Weights of a small transformer language model: 28.3M parameters.
Each number is 500 + 50 x the weight over its row's rms, rounded and kept within 0 to 999. Layers, rows and columns count from 0. Numbers have three digits each. The size before them is the row's rms in percent of the matrix's.

# gate: layer 5 MLP gate, 1024x384, rms 0.0486, rows 759-782, columns 0-191
# up: layer 5 MLP up, 1024x384, rms 0.048, rows 759-782, columns 0-191
# down: layer 5 MLP down (transposed), 1024x384, rms 0.0483, rows 759-782, columns 0-191
gate759 101:510474418534494442423502473459383448469502460453486581569505518482504441478574533522538495477508534487499428500542545447510562576427401490557475465497531506462464474561545444565435394510508595513514452479468521497491421595429509432535482507526508563524508514418477529501389446563406514481465559477507524489363525506415499446466499528474475488454476523508502546514451498516430607469464515544418481507473503461455453553508544572538496647566526510558446542378429490470528485572378438500542524558452471506550525506489411463496437557517519570589532414479461559398541538524489493495
up759 100:495480526553576473558411526385542485492453510485562360479463562525525477466462573457499538511464521437615450483495468496508539503467481461465481550504583606519485515545497530425405389492534503464474457473435462423481447494539533485402457497539423515527510519650532531415406471503537535518491457439491543516451598485449444446437487461508497418500487476504450467518434519464490575528478478538445563451488473562466494484486432523546477498504481536548437528562490585496530538572447486438534475549494492552500381495504485489467495491552485512474405436506556438459558437526509579486
down759 102:517596397598461619490514574498495450502514513380464445452478487491511528560463491449504611499477550465480452549401513442533565536464498475510434552455507544526565504490474488498488526458488477453640447523491505568537489615554602534569549507507472513519523553629496498464542478565456573516500456481522634501427414429425477398561461532542580550526565471459453612459517579458402375505474522543474544459479507540497533546491460578512577495515571542509466537564458597393531519547451452430541531573502505609510466534561584514484527472523520449504556516537557466469520500478547558438
gate760 093:564518534452551504485538584494505525510553532487523445486512496589546527516490548497612470486542560507502418540492540497420444529432478525565482434539527505568508540567501543562446468576518457474632572474520555527475487500493539399555485543492498589491577520456459482479518499474432513562504516500483549508497466434437484477481507351437479494552542603551561543498487462518504493441533420554531483473448415573423566490517483525498430587490485553440508476485554492571499514552410493497491520477514423414500487547487423489483462470516439597536392456538552569487531515584452402517
up760 098:511479508496474428373487533496536494590498465533466557542524461510462549431536539492446533538477501480604515317449460537585460486610537476493451507577568568509494405415535396490527462415334498477428407499512388505496532485464449504515438495476496469576455534655409464437491466394480508466512475518485516465556436522384568482538547491434582480494443491537482499493549543557531525528484512409467472454491488486519505503515463489485549497444498564549513497543503525437495506584495414584567546470409455491560517514539492509462589501464566404497479561483554528500557488492582419436
down760 102:474473526481488521489493536495517539511428515484445462444437544571628480496540493473478485499435428509459392516487466505529500552533615449479466502497472548429497499481549562520454405419521547533431418540370493472605431476469551485546477536473452529539507507503441446439522496471514476594498493506482526491481482534429545487484494548498446484553449481517494546412469428482558537502454524381435452472511532531497471474604466514474563568502562522485509579479533555455570538475464449462519528518384449418545544441473494447478526513427531435576548467431571452485500525521523451409
gate761 097:491575468554495471463450509525406509559488403506535541487511575499520525472474484416479525432405514459567480560484437464531548515452475511518520512492482528542376552579572573548443577469484526489566540461426531546470437555465505530434503454495564549426512408542524542477440438521555540469499530405453445567524536476551491420512458559634500542555423539508442538586510462476494460437343420528471478526511476398517485414544442521431499570547587470498444571437591559553537485509464537484481460490443613531605434500419462418439564480513435490427503526420423551463503547510475512489
up761 094:433480490501474488480522526422526513526474532494502538469543426518462521492567504568579472550587541504545557590569459503444478484465467546519423486567547552529471552545532510457527496405434457495449466380518578469436518408598489470474491496508531529480484522524579548417627481557434494398443521616520538572482424474587507541466506455466518509422459544502549449448574464462478528479543527533530490579452528441598449475527473449538535532501473544534530435484530390626501455426470592574452483425496536525509497479404527455541463419436497428495471448585388434534476507526429543534
down761 099:547525499385472573479578544582467492488373542621489598481547440524508533421629514496428503446574510542574477439510500480539493537516523484432538533536474432447441507507461536398544486500561512509596490553444470488547460476577442465544558495488424539451594600432471558516520546490511438511514550446538555526430472481486520500495512505443498470630409411436474511418583433535514482569486464527487371474442536433466485479561487552462445466447481522491501502513434535421496380488552566532503477462458513459459515441461482454559604461478437353450463549477502540390459534433518496522
gate762 094:621497434488576479554592412439487541531532493549587482599554444452596579498515594494419468517544491439502501514522419428511497529445474526553485346539435541417489542530498442433540530536505541539483513462515457532463578514503493464482523475508571444495523519533472477493516497492501592450530543538466424400417529498598479496570569524469452461503470526510525446445448489522509483488624467495448573501442428531469453569457521510394464551448579510443533437449582435508489462486503552504466512404490526440495420492438518481455471420510478557522501441511528491510403456440528469430
up762 098:501529487549514610385351475468553451494495540475463502459474424525479485486542532449487550551487410486539495577443565593548500541569515496561510474516622531547531447593528428574405451437565503455614376401476520470455435496531562500480442647458583436443457482426545498505479464505533454507508484491515535538408461528444575501474431553476519566482514510560474466550439581479406448506491549528439455444520431494439435497521508479508487559480433502542480592480531489418468492516526417556459558538480424509409526622436420548402566456513598499479528466482532454425492542471531546557
down762 098:505513512485482544511553527550474595535470508540475431465560521505592456431576446538455512491494493488484448532544546498536534483493539559466560546467549564474491535553532454493451474467532507615448533502487502420482524493510576434468454473567409437425557575459487497560470455472460509475498612450419484465510526519561479476471520520474515476615497498437548534592560418532387441521508577575557416508572447531463524582581429451521470528447587429530507476462589485418587520480569453472484433471546472559540450538535403501521504513416474506576470540418496562458611501479583467573
gate763 101:501539473556508544588516490479478405444492562594470534542524352487490527502468393451530476493487520477531504458366476473521503549478551469486461516562523457463489524486553594495436551492367606585396557532380494556550445449438454436518426546484572532586518533506516406519574481500485492491486458486492555513527532482611427591527461495475506479490513515463542577492513519433432514522506503492568540550500442442596489492445533539488436595419458535417504407544571583453519447487511422476425516409461427479440526444578476549501465549567441428464456478558468508467493514457466516517
up763 099:485426413531531501468459445463480543433527455491539544512449525448484403526406504472530518588494512488492622511427481514562509570592553439512552518510481490513504394516567467387504576443534483439492508400503439558428500474527439493503594475513585481476479489463535483543525541542532500473549440496470513460522563474550442505512497566459506506538542509532552459516532390581598491480499472474562536512457549586482503388517522456429468483474471408534515556492518449483507493517501454551472506562497400545483432550502613470427574602485616521332408569593528536396537504522543472477
down763 100:424491451568519522488439500446475546481496551516426494557386466504540485527505458482471527467365565501482531401460542497553490481568529373452550433459490485498477477436557501339562546466551438380519427446388532475464492466429532465480519574509448518534495469537545535514474478491504522444577453430466475475547510450513465496543540422462546624480397560561509532543443476522591437598518461484535541468470437496552489490528495471464447546394454408586476531525421470460452483465481423552532476550378372490529485569544513470483509476490567434448526519466468511520491487457562419475
gate764 117:479547500417499462550509459509454479572546465479467541400344476513455412501501554531522488467464583569435630492515533569434480477544510509443513525504556555486520512544459549522563491424451465505473521525548441514627570482426508574499483528489517496508575560455532509539495547514433450469388538465504559490545530414490460435526565467537513489465559406432510488502483446566520456455460479558551570593536571494584547603470452483556528446435456528489455520542461491509524470422513467492438509489448501535572535441501412577601501529489442492511505437541502360432496464464441516581
up764 111:517566592481557506531473426444494519526575552478527419381476443439491434609476592504506533551473442498493483484504479517617452492541530530442434453512548522500471444531501457454521470465538453501536495512565500516450441462430546558486479557472496543488393528547486577435563548524483443489445568487556485523569461480532490485414476524522479383479522557460500455537507537521481471390419549532552480469444535525485588420565517537560540499446564468483461423519417530475496421555464484487535416602499427526491531466505472471433427458405508598594515534386496665488534488471411528541
down764 088:560468501461520419408569554605458489536598475503489472417497596605572504463457431464553565414475447472505487602568493498513520461471435574430480532472525517588509503421420471516509470468567592519558541449458608507487514535551537560420525405544470447508538516458551483583542545487581457438466576505503437469490505495462521489523585481549442514473516473540538519532559502651544514522512458463372460491448388447602569452490465444511552557545486481428535517501533552437474450627484530494464530486448597547595484504528509565558516369475578551371510544479463476463543463573547514535
gate765 099:433629526435593471516503532488524553499530548471481427447532487580546543340451607456478480455493517488409595385558459566589556500522558470541539422486481461544537513462505470503469555460410507427420449416514452464540538462528475431503498398478462552431542490489429491576490519484489488509496501539411517460518494523493473462441551536521466519583507477380500466460492469550413425378531451528512517489500430459566446503437516513494533556552519496505475484482450437494564436451525530513497453470425495523469436534569545467520454476502507550414547473444527464478512520566464589552
up765 099:562489494439563441498563510575480520509554480463536547485469366526507481530495566525559422507576536503451491525505563474595477403592542461442471490631452533489399475485456523509539436447492481442441392411578472403499558566501443484558420551491499545486532466561541500441471472486518531597459556459462473455473519462553472537514488503401466493476590512455517530523436551535399411549522490517507486457488496525477461502455459423460520521504436568549506466486530561516469382497520488493509431429544478474475573625538517482491468516476436405412520456453495482491487592525492546587
down765 099:472597545484445436463499531498404470543516498578460521541484535578451504506496601510500500461510530566492535459467534444493530405568507476540487525466524497465522533514467490485392545502527573467490465479520521467495667447506397556555505439434488502453525503527511436478582464425497602473392516489460468451540564455535479592550511463500507393477477496499475445472535480525404457459546516396390577538533567485468476461509451526438426484530462530596531438472526491469426482453465442462460542514550576441462543622557526448512503441548470502372487541519525450519443522593480501455
gate766 092:510475428473551568496503500461398423552453543393564497525458466566459493482449552570431430530550470396552544451429564532524414417479525521515567528534514436520499513528491537477447471539416523534527570463503518499503508515444511281574502486475452493494416459512595517433448468507558498489481542554554534450532491513550577502525565513532456579464493522485424470455473428475582535458498497606586522442588416601521495486443536491561509469494483500486471537376466508552514524461567484567489515473552492517505518517585432481533468497494418506453480564438471445408506559436489518460
up766 096:483467554553512485543486413398495525552609539441506403434558552480515488557468539537519546505468439489609510470550581516398458511473498593538465549578501461503614510549573517521582492573456501421507519512428554483571482444467550488486474494386512509568460466554600459503410542442540428530511533541507488483528533496541530418421565541544573496505439557522518553540494470497447503491541574570583491534542549497453520414537487633599419508501484561516541502508513499444549492517534460510473651452573545460502589502409552478492433411363468507515503469424470551472490534487514490534
down766 099:520500501589565575534491512480482505476545491428579567505577481608508499521477526521472425541405560499509452505537485450556625444503529561484566549506460565497448533601528493417448525546534481474466532497398542586405461500506535492450425608487556472562440499557485425358467550540490527507540623479413558492545487482621514380481552465495498477455479454476448425455532569526565493512518408529545479524554492475474500515472499429496547493506512393495549436439474514501475470509570479625476458494501532529546485485527438443402495461447487517553566577464450497456438468534548460460
gate767 097:517478539501528480495586483453541441532526538401458502439522453519506515485529560546542463397498511543528476520472530493588446414545558498470515514509438491476564551509468517596469463467497485520474451520573595482524439534430575571462472546506518520557562570481378526555511567444544542471611575584463463466524485414478562553521470465517541509480501519551494551501492460436519457492434573481540538553492531446494609426388477497483507541546524610530472571553528532591440520519542491469595454495497459478449623526495556413401543477479525441389489528505554478451495477464439475520
up767 095:498542533498455532457524510494449492457556491540490428584480490550465474483491558548441362494567504476500467538485525485497450551497514487536504516480389568511512477511566462473605534529548419458561494437552604546476461414444498448516466528561559553396563533558489570491459511527570577493555528469415422579519450531599484519435546463493482530460529457447485515469477495486564441451542448515465476455466471522539496455486461375463584485479511490376640378455510526422471527508529454460507552542478458553516426522425506410508478465494541369521549417558514548428452477566568495487
down767 101:459480418509485591523532471418532524532571402487442417539502454459460409492467538565437399453487553460627494553423478582510519551404543479574529488489516559542525542552503470416407455516540517542519550482565613598503464494480482531465539476570521539566529537508498485498544494530503534458519519563561560433470577370498498476440476475517535498539565545510439523556416465486480496371396470472547532458603502517510481445449492415419573541477468579475512468582516477505524563485472454497479454440522398599494493478514509536484493577468525467516505424428409416512430425492493540397
gate768 102:447499461501510492453474491560443467510428558588456427517545484510507444515552508523557523488523498530478522401489505574489555537542429493495455465532487535562549606466461473491449479460476417545462479421525499510533541540446526596461434456529534504578487563528576528543434516479533478552460512452556568643481479557487365429522487449559573521493355491450444568573440481451499488414558497608566543484529566631486428529499474507447542489396460476446612529493459456406465520530526440535537412565466450484456592610518481609531444488555516504472502491524548406464496486492475549550
up768 104:516504435483529550471554516488474527462519470573597447469565485599499567426515543503467506480534505545523543447471523516520488505578503516538500496516441496450454561516468441406518537484458445488439498529537520560470632497465520622523482486473535404476529494562494506546597478599548520482503579522634561519451471510491573487414453553505478432467509402475457524529503499446506464498505649603546454523584479537493465547427505486528438505456487591560535523485470498437486471476595539464490514448507499445494445524441414527471442533506487561513477566519562445489490460466446574468
down768 106:506459516484520478578562544402517526517512470596528413531514470494611619477541463506456532496578461528514592510512502443540528548424559565524440535440442516394419514496469558496448504431483472406477480635510521500566548512448480524465518520457447508449525473536522492470624528547446528438545564586547503383428457624479630429447456518541565509382567445447571472441504532467461579468434605452539448533530414449469498513542520418556352521596525564505426502526469462542555481471605507512500512430630495516463421527474470458509511517548538536503437522472601517573561453536486525528
gate769 103:520432570542400584486446454555474518465586424438551595488558494481482479483475539512514459626432456539534497414430438472490571544518518497386497476559479555445497424506579601546483520460470530482487533510496444490581502408507558510501507570458469466467502518497522469555593394632463509417480421454501453376508514459474597557528514532541504463417446427497523527505438520546489466498518480572458419436558408508485515462463555529458428501466576531410473498490573576453523590464458456436442533551446483508553531403481540403539571540499538530449549455486494514471483425462479510511
up769 106:511520455527491454518520522524469531414513404503452513550493511562479484442590472441515481496456476457439577443482402469420426467483436451485561407591508503433598540440469482487471559503378603472494461501453575428540527465427586468503546468508503438387488534522548460431612529573505537512397539509473447452384520449524470422439553431523481495539440484545522452472466456482432542486505509446479589481535459428439466542547490422529410425472512581534466456516532509454432455466602538517396518446522473468483598472470490523528539531453538530570512484577544572444445535522479605493
down769 101:541565456598360549486539451578436526507487449453474622565474541464514493483549568444461389584560368501543443471492491581537493433468480420469492506605513509457512410529608534557499535510492553377444584528445477468471484410355528563430475560464465404403495501473484493523553497470512527472491446528480476504501477494546482574528566466484498537541449505493516518374531422469449468501460466477509477478474473538416524563578467507475482496505449512424490548475522509435465542442487592473541492478500520526492542487446458471506506467580502493536560559604490537481492522403530500550
gate770 098:611570505486488425447596502575487486510519483446541518461524478461496493469450400410549413525467508519481537504551471467584497497564416480433470538566555522506502453508599569502496478456546519553601500564470516409506464464494610514512425511457550447474536480561432490483485510525532610504519495458475376541412469441557467438458587427599575414476542562461477478515408522545479519642487457545428484454455560532491511544497388489449495540522566526497472438605529527532533491456517507504475512462423517503448306441534529582432479480493491513536489442563500421494498496484483530459
up770 104:474504530489554517495438492436494516531536485525473428547456499472529435592504507389495545519526576475517589568389522429575528481559520460521526522482574508502498524454392463570494472504483474455542519452597522585568546475453422499508550623535454472473539481383455491506385546449492558508483487465405531510531480502487503460456440619485467458493597493457386497574520527480557520505440546684546503473443500536605544496430479568502533496515389551471412543485564531516472363522431505467513422492471549465493417541524489537505476477523503520506432467445468569539428534512503535507
down770 107:487442519453601561524546413411570477550496451470502555509487502506555553520538459471502524448456538469466472511452476423448538527603538550590533509485567428519560497504435469470484539421471462371544461418516462494575531540469486492475579547617439488502469428475486629555529446522520542546479483489540459483494459555505560463486446550525462398524618462498472482574587640468469501499489485561557470412552496433564523462403516461533509466531455466497511518539506603521518376420489516518511413525444503453458515453456459587483482465468553559507483493417525558471554504585499522532
gate771 091:543448519529517500484516483442586591502552454447574488520562475463512485513480453514462574500522533482490551470465531511498487552505486539555576538537479502425494500466519537501490370534536534502515487535531550572473515503488460589483572444453453412497431471599502467539500498425518635544458510520531593574552449545539522574554517447495564498541540477434464442626550590504497563487536498501548541490502442497461486496520463572508470528536415485508482531537539423391437571560478543492462589504500458481556546545499565510467423430476560439403573582554426518501490501511517569486
up771 094:526562473422477449474504481631603551527522405496469499438422462509496500377464461524455539494550529547481545491405561434496516447479418536441563519521508554475515438466521469417513468504514523486556488440515557508494518594382512564421560442521541540498516464469541471448571490452480584424384482457511501579672527525504512490562485477562490474508501530593542500534503536478579481562555457509481493510545523522535514519445426571441483614504502534505461485522474419501516506523481468481517512495457459536435456428553501498499396447500445491493529493644431450609468470556561511531
down771 099:539536572535476557485454547512471527526581471501561505395518503505513512575366493559502457508519558421568469537433526452483557540502544590562585517486557520475422496539486512648519401440527459496498559464487562532568465616502463550463562491511494539394438530482499442487554439569532630508420460489455487463512491458451506535589505448427408536472493476537470524512434445607545471530522478557560567491446482441492566480548526543492429519633545479463509514522527398501502446505435494412437508487552467526513516579458505514462480420476522424503493456469411450478518471543501464484
gate772 100:450460533430518448603524547434507582377496520421501506451613466520507530456477505438538495467562489468468559355476523519473489540555534443395426542609336512476422479469485488573488538571488598460496472518476477411571553467581448445552514467561541477436556467440555456574414552510427463567421502538533496500496512478625469449397436510493448482477525496464443517503513478548501520409502457506509529511511479426558555545397576465458460481421485457474487562524539531570551576565545462505460477504529512414438506430469523462496502473510539435499497536470545461529521482511500618525
up772 101:562485502431524580481535451449555583538421484506517497477459515472540528532498465562472551553517494555506441526422450436515550517426496510617547540546595550516466454544490471480469487506486419538523531491471469477568369495475534516592496545585507581548483501458439525541620518563535443546563419412424585607509495602391430607525607406490490512493374457495433489480414471488445472530495445521490477585525455570454529530619520528461532443539524449567444551497599433451562522496478461578465470428456508559435472501570486524485472494503380556440446486474493476555493488503458495484
down772 099:467496522444509348547557536518463511548557518386537468423486502502500506397536509537525485445544479402590426417472506525555505519545436501492449500545460534491487435553552513556465457493568496456411596445537453431549479451599545607479494483505508516486574423437373525518603513648543441454472478484515493485514574505471564553560590497415533475501494461529479546578559448511523466522397385454531502515499541587508542563565453500534481451527561477483469490555387452523471508553538541477461460487475553397500509476503525463545483499502593525644501606502399454496565558517510446495
gate773 094:498482563558465526531648520530533547485505515534483587559514425448443524479470501511550477514592538460477489499496482464601527431440526522508549534437464594525513458528480570473500524557513427528536523524491559459530479487480548520484491486472456539506516543373466361486509480517519502516391524547496492554627513523490501492501516454512636466498435513451473440490473472489514557474484500440468548505544596570454417491486560459493543453546511516546516519538469469503477477501435471480526550498455428574461525555460489490424532509464462529557460408559495566563447571500558567485
up773 101:515608568524428469469574540471582458505430456466380510477499481484445520594461533450540521496506600604535460495473426503544402479504523496551455478482458587460571438481503523464472501570472552488433554415544537489569456520560427537510476603537452476517506535510513484445484509546524475549433552543524537448536549397483488590593437491483526445446486480486475522537555459508458563578556514540480452597539539421580505498471534424561582461434559516478552424489534514462453603525467484524564442507499481532527533546437445376527534460532425552530547455423500590483437556560528445582
down773 097:509516495384420507456438483406474465418472454557451586590446517511491497500441469511451500448505485584544601501576499561449554445575480486500437573517498572500565490589483562435482448473557642539492525533519475477527544482503420405496470483502586532558513503457481567495468446571514489595460501506519487525535549443499528521536523566564537384508571532391496568509510543506499543501474508450494524495504464446486517550540549392483456485448467589438567399565348509497526456589496525507458506583511508498401519550426465487576591504630461489524487512495580472419399537501461522495
gate774 099:452518461492512545532487450421411592530544513421508557388409447568542382520522471447522492554445494527485439438454527451469556401508593547475524662510582567423547566560537521487496539495505600506426504550451435478512476488561464551514511443501546503536493525502565571467460397557516533523455534507466520449499439438442476537524508510472522487441479541492434471433543468456496449454531484503497489434368501525573536529570543506576429502618529484500487486524443567474489499513659427516462526547484581476533505529470463555500547500460560606479551384515444528435550555578446516431
up774 095:554499513466523507525536510562436434414453526575481507491458532621514476414452485454416546548563485452525568469566539464472488532498481577513473543492486444489532559510504599529436451405544452530466406463527484520561498543488487589456535523539533487601556379578509361442520530434467522427481591527545484506584514537503430482534564457528485501517568528487551511505520569538511594494489496432601524493532431550512492540463405541498458523427513518494472461500518426524590505520477537455472465450505488573495556463510471447563439542548481473488515466481479510547560370547525586496
down774 096:569443610558519512480474503491474562473467464469476564547449559610468530508528494490463502499442476480443592523462425515535509450518489531460518477504547532541561599463435476545428476563561447535436510470560494488571496490446432457570486511564521579630465532418456502487453556484542551456574530530501406485535512471540516505451539520447522558529567495474481528459478590508521534480498544507484532579520516431529527401485375459484455502473459463541471449479457480554461465535426571482420507555507388515510453515451446524455520538592479489498526511606566524452477485444510508482
gate775 099:515506568528470541528539392599501554467492552468490504601484505486493576536434514515468493490484447496492539426502485438454643495516559441499581435478510553462446545438518534468443489537418576481453514479535409449490496497465470587349479426507491536498479553408413466551521476481404459519544469459504455534533491476458457600575443550503535435501446537497533466570435509432529561512456446435504536423484512491504450455529546527456484478578491480613474510500475529448508445548584446460460465476608503608580527553479477468520585456510417514456459410491584559542487471548556435526
up775 095:460451403424494489476502488461515507551504466506497531602513498475428521432463593392609589511567519529531432518468536430507433483425407469492363391497447395525554553534498480464507538461482460511470541568517482542502565552442495534513423500497416518479588493573424527543516550476447492493409477413435513504415603459485520483471505567493511519592473562545528524567456500519509491506535460535461519494488463498549485575584442478424527466517509501512538433491499491541498545494553504502431489474493444503453480423481466479399445549439471480491533569534543391404468549489458465467
down775 098:485508543468449431443549499495481450514468468396503595395497533461511548442424522501454499527457547474425495507392466453462516498500469471516434468455514506523516476555431526539503526463450451515558517527596546461436476513430520565559505451444543441524532454543486538509441518468512592583483508516410530404562554475449481461493507510451474499412551519477568495558470531659424550422533580365455509511535479518478499513525496505462539571461622535464466451465551514444463434410538499471514455463533523447478544459432555426503501475492583496542586517531535425437540430471414505504
gate776 095:442566506490509440559547592441469444477502550502467509561395489541482539478476396444577459572433512449438518499525526506502536563544559560554494531525500417466448493547508504568532378520588504506614522452491467394505527479508462462579455475458442484476484486437515507480499482486435558493577440536420507590462523470455526499409553410522493485502542586549510504484513508522566508540495484563419549462513511485463486565460479471517519546562574443534488500512470532483521540526493365592563431530416426481455467542520570489465457503492475489501482490497517434426527421529541487541
up776 096:521497556562510492569503465426512518489452540491480543581454515506380489488499460454537492488509505539477420545494591571524557466496552496409538546581473549579525516480544526386467491519469539470541543412573458554522412452431403513482520497439506435487582462509525458457436428429555529442401449549410546561525487469522485431485444485531472542402589556526524539503487459508381497465567596584508448566497542441440494555549433542503524395496507542452508471515458429470498446416471470538527454553524563500367503534522360445511543510470397474483556518503536572574537435503462457425
down776 096:448534566418519455546512541544597522508523529594508640574404499541478498478448553514520489585459554436481488532499463509491501474465498519411484463484513529509542461437505448446550546539436611493466338434552492524542466424518500464439547474523463509469493458530506457438560526393484472393507473428478544467551591435497437525452476530495428467517530425480446487511452509452552463513506511421425501513552484510439439495500508363466470395434496491560456484524514439573430477457530574470539475459446559597570546522533452528432476553508418490462448499582463560449431378466482424525
gate777 101:480483520476431533512486557525453520520458604446427520611445480465459540494481564450472501424502391443545547387438526559461429429485497473544475547423402570596541518595482538588452439446445525461504449500536475545468420569451513469580487568409500522512420459503475459590528467533407549442530523540546471512457402563457458535471530594542556525479516479448461502613515553474526472535512444482481613543582432478436540517515435501487443474472377507494504527570546500558526458531488555554402559548478457500482606464492394500571534482465498583547479570492550450514515442490444471564
up777 106:467484506532441546484550514540471508532535553441493457406483549582485447436517511490515436400531542516464506637478458478517537512551437475494507452534538533537445437471475565443542534576463490537540496521496509536455442504505514541497429408513500481503459471526478491483491508537605530414394414418446519505551506508509578508524505439523414509543508563563532519419521459502595435495475498446442598454457429528551452511576566500506484429588561484517521534425489530532510579416482508460536579553551437433511417526602537441483460493571495402501495526511465513443451503581470524474
down777 101:474494440526504472544521468510507527465494552522536522396448468660542473548538484434542528455517578534486485560478551409484511483542583549443484530539543530487435442484498441447602536563551559400469543527455546524448537434528558433461397492498440545536493540544468564493381437517579474527514494520487490488517662463579519565546515545560461507512418564536508521409535482509514463534586573503550442527406462519493427470503536533413440527504502588575505510466504494531428539452483429495521512535516443492467458594468544463423532485538437495466538506458512511415451557598527529459
gate778 098:514493459503543477489505489593445604418494462513539501493447479481447389533543500463494583496496431440527451599559503522541442551592547489497494552452558525515496507532452485492506548518403445556411532434506399477490422532574443623449474646582531544499425512504498393354531538525522507486499469581547535501525405438460463569479591555562526489525502481461531560602483557487455461500470447511453497427477492473446498608498435458421555509472587459572434480458498469603434503464532525416521544560498409561444442493422404491502501539556478498531469475334431503415484452395523446461
up778 097:483381540562519522508561583471528490429478510603420550583463465502571501472508512452475481392467538481512489571569478471429506547509492514430547513495543409402526462479437492437435601488555449445582489467477539381537430407447548538540559491496449544479456514501574580516545507470387519484572477428582580524588552430571527524466545531402451551495469467445415523438507562466462488538479534472468512474549644473446420498503358515532438452446510476537570464430493468526501592473427485506462452474469461488446530454520469485433486521486558466459541492529495539524494521464445592590
down778 101:462529476509477535564442533450567561504470594469482423497514542570505534518604477553452535551460536465574536454541486530496480529570548458370452465454479456518475442579442541504511518556520502398572487451554508554484409413439521519500434593557526506488519452532521503584503517544447519529506456451505541530578537589526477448523466511470427548524409478520525408525499554524478459534540525434578527472503537479445543545559481547564484492530436454489466507534469459499601538546438537552490506442483488459568546510484438552436440531510502494435489557481505557415543530464414571521
gate779 098:542539486535444505437560489534425488465521467467424512515537514519496495529456532454458528419489546458495582504470586578503479419382587476448482440515554512558528485519500585509494413540467420466459541573608482470429471587458514481531587493548519517496571536502488479533470446517546598514440571549598576409555497508479529507458600507470564516513435414443489595603495448558492538527515569479530476538421554504479456514502554497514536532499459534467481445419510433523522443531488539442529490555579521514472522482351401503533624494549490551552474401515499541446508523506503565488
up779 096:484382509508516471524472481495639512500561402553473463491512523491490483494468539504539633522492583589450537449520522508483442518527594647577486501568496493484503452566510460543603505565499593553443465458451465505580520587595510491529495554528519503399552528531521534450562433508565416531602482571531525516379528482521445496508525433581389561488541500569423534569450534526536523450499448554527565517555461447513493476457482476475529522510547515528598486535468480514486598501576477576563429495581586629504532463468551499551487431515450485579504478476534415598415453505473436462
down779 100:507395499539476490447431539450546525427561493503512460568488542463536430486482458472454597493561463493423530462491451501504527444507510501609476580553459454533553596512562522537444533422546585517476493474511649454449433522512506439514543495464536520488497536473481463494468469462549613480538484528552436484555419500516364458538445513480445578482485474588473552508556486582530495472531479505513556455531485428483587443450412502535574507485408462534542442483445506477537510501502570531388530496453535463503485526521461566571509468426601470436494514512485453514578488526523445533
gate780 095:481533429538515526552510520507498434599587501517517522536538487533533490450656478324519488507470474482500468426524466532521538567506548553545446481479502484525536516456468362465523545491531509554510519453472502524544457460477513498553521394512552534466485427602523534506489528426501429460543557595557525572560514499459452554491526509481501511545586575572466551507579456540475569414536478433603491595531448441476536474526591552496415468511532566515571516364535435604456553535541481491554525570442453494575505484481462502563553526470462498397512615546430483441513481545538482519
up780 096:496464493559437463449456549497568495528437408424522506492608467446542427532563544554499503539533409539491554455507456466450525462502590497500459591516429487499532461512470426508515499566461441451398432479477421527510536513506536517492548530484515524617460414559541506578603480492482449380502524586495459503487557600477523454503430570471400513550537468540592603559531518412441454524489480509513483481481433494507406472544518528554521474538428551612404473537403517570550464459435521455374559460521529512600464465494461432507476540502546463518480484503505540432559559565391540514
down780 097:559508497546538507477500533561464451539508578548396490578446476548549494477533584475473569488460400507421496523473481508442561570614602551483475531509525437551479476591515487568571524498486599562561507545450472496472492582545483449479514530502580507445474511509478497490533587599556523479528540497498491483460579449442488550422568494460470519544567515506482567532552653495459550557475464441612506523521349517474440534426557454450528470465539498530535444529475522552497463444547481494589519490496454451544530475467518472447500489485477517500473574523559574545483379515576603570
gate781 100:481501479527449472473518483436508512535455518462491489418558384505522425457478539555565438427432477487493493574583527517568428461637538512526466532511647556368439468497532490557505434484553503547487509531471468463552494491509498532562423435530434487531517585458485549559436476457495521507394518535523548532499495561536503494458479446528464581485475493512480485477591476555535550498509378432428527538523574413443505509509445555492489457524511533428484551553586550434476461512464511424454451500524463553553479429509457558469466572485534471479475498494415450497518445467460450518
up781 104:448483437630510552542483542518521590431548480509511635540602422520460497497510480543449492502561414631499498537542540559501538493476483451440517444433550497491496556477476471608541438502575486560461482491449390457524563582511495525523475465425490559477594440415450523424461414494442504539481486511412501437524470459543472455484523404477496549525542409591427571425480489539627505511489536540470606534433421535393525530475531467465429556417558542406484525509593465542568603454517538456528494448489491587492510493576461521501509498462512531566549395393539589429509536445464483471
down781 108:448508405514512614549518482329534507497490434548554613508428457464504552476529513549461454444425531494475496472492547495501499505409525514503512430516522463504428567462477470515440449480514542623563472407482467496581472564557508515526533576535560469476484428449510544524551424483445535407461517532529549452461408524529502511564531529534479574577471496529357575513478545511519518537431393482465461503472405471526518521516506502534418384456550524437427645493559622465527505472521574477515519467454476531493582492655420510483535532471476553482510445470541483558463545535472518488
gate782 094:472556488517546561563495497479549511482626468400493445517531442538453598586515474513611485478420476457515389498533530429480451537508580533444505527444450507475512554490526427513438465508548471529483497555519487524450613476521495445494545426473514496543471452543474490439512532503638490546422457494509552477515506498470569512579591507409555626420463491531519473436470410468374521471509515530555553484506517451458471470556606460478427487518476535473522413466529499435344532501543459422488492524544504430527478546402505568590546481486499512523492431523443473429480440546524489558
up782 096:452443449556524507536462549518471436514514503485516445633551443555500475491536511502487512446460488489615478503500533470532456545405599489498528444497473469476470479456489379605412494511464469476623424478550554466506541356456401501412488466431455448605531463535535501506478472542558521541428493558495442475397499560591540490439571560410518552492452502465484462560514465493504496450584492569589534485534500421521545549555558419497488529490471526398444448502523438504527485453523542513504413629444589491567455460415493509599543412521568486472550509509464492476508487569652511539
down782 098:507459425559569457569535517474487504429599400433489535552510520541435536450470464477441482472487532491519427471539555513560539566504552533552491485569387491510474470486515436427421489464455489522529514537600447560582478443403505523502497405457449526490589532478559451458436548513533476435479554546482457519504465455595531485525569497468591514433441539476517591573448492496469492421469481559486459483535508496509553455518473451446559472542440595538537545436453483543484505505516545466536526568533471469392377556488489566473528346492467467467523458546543444505463431542517521481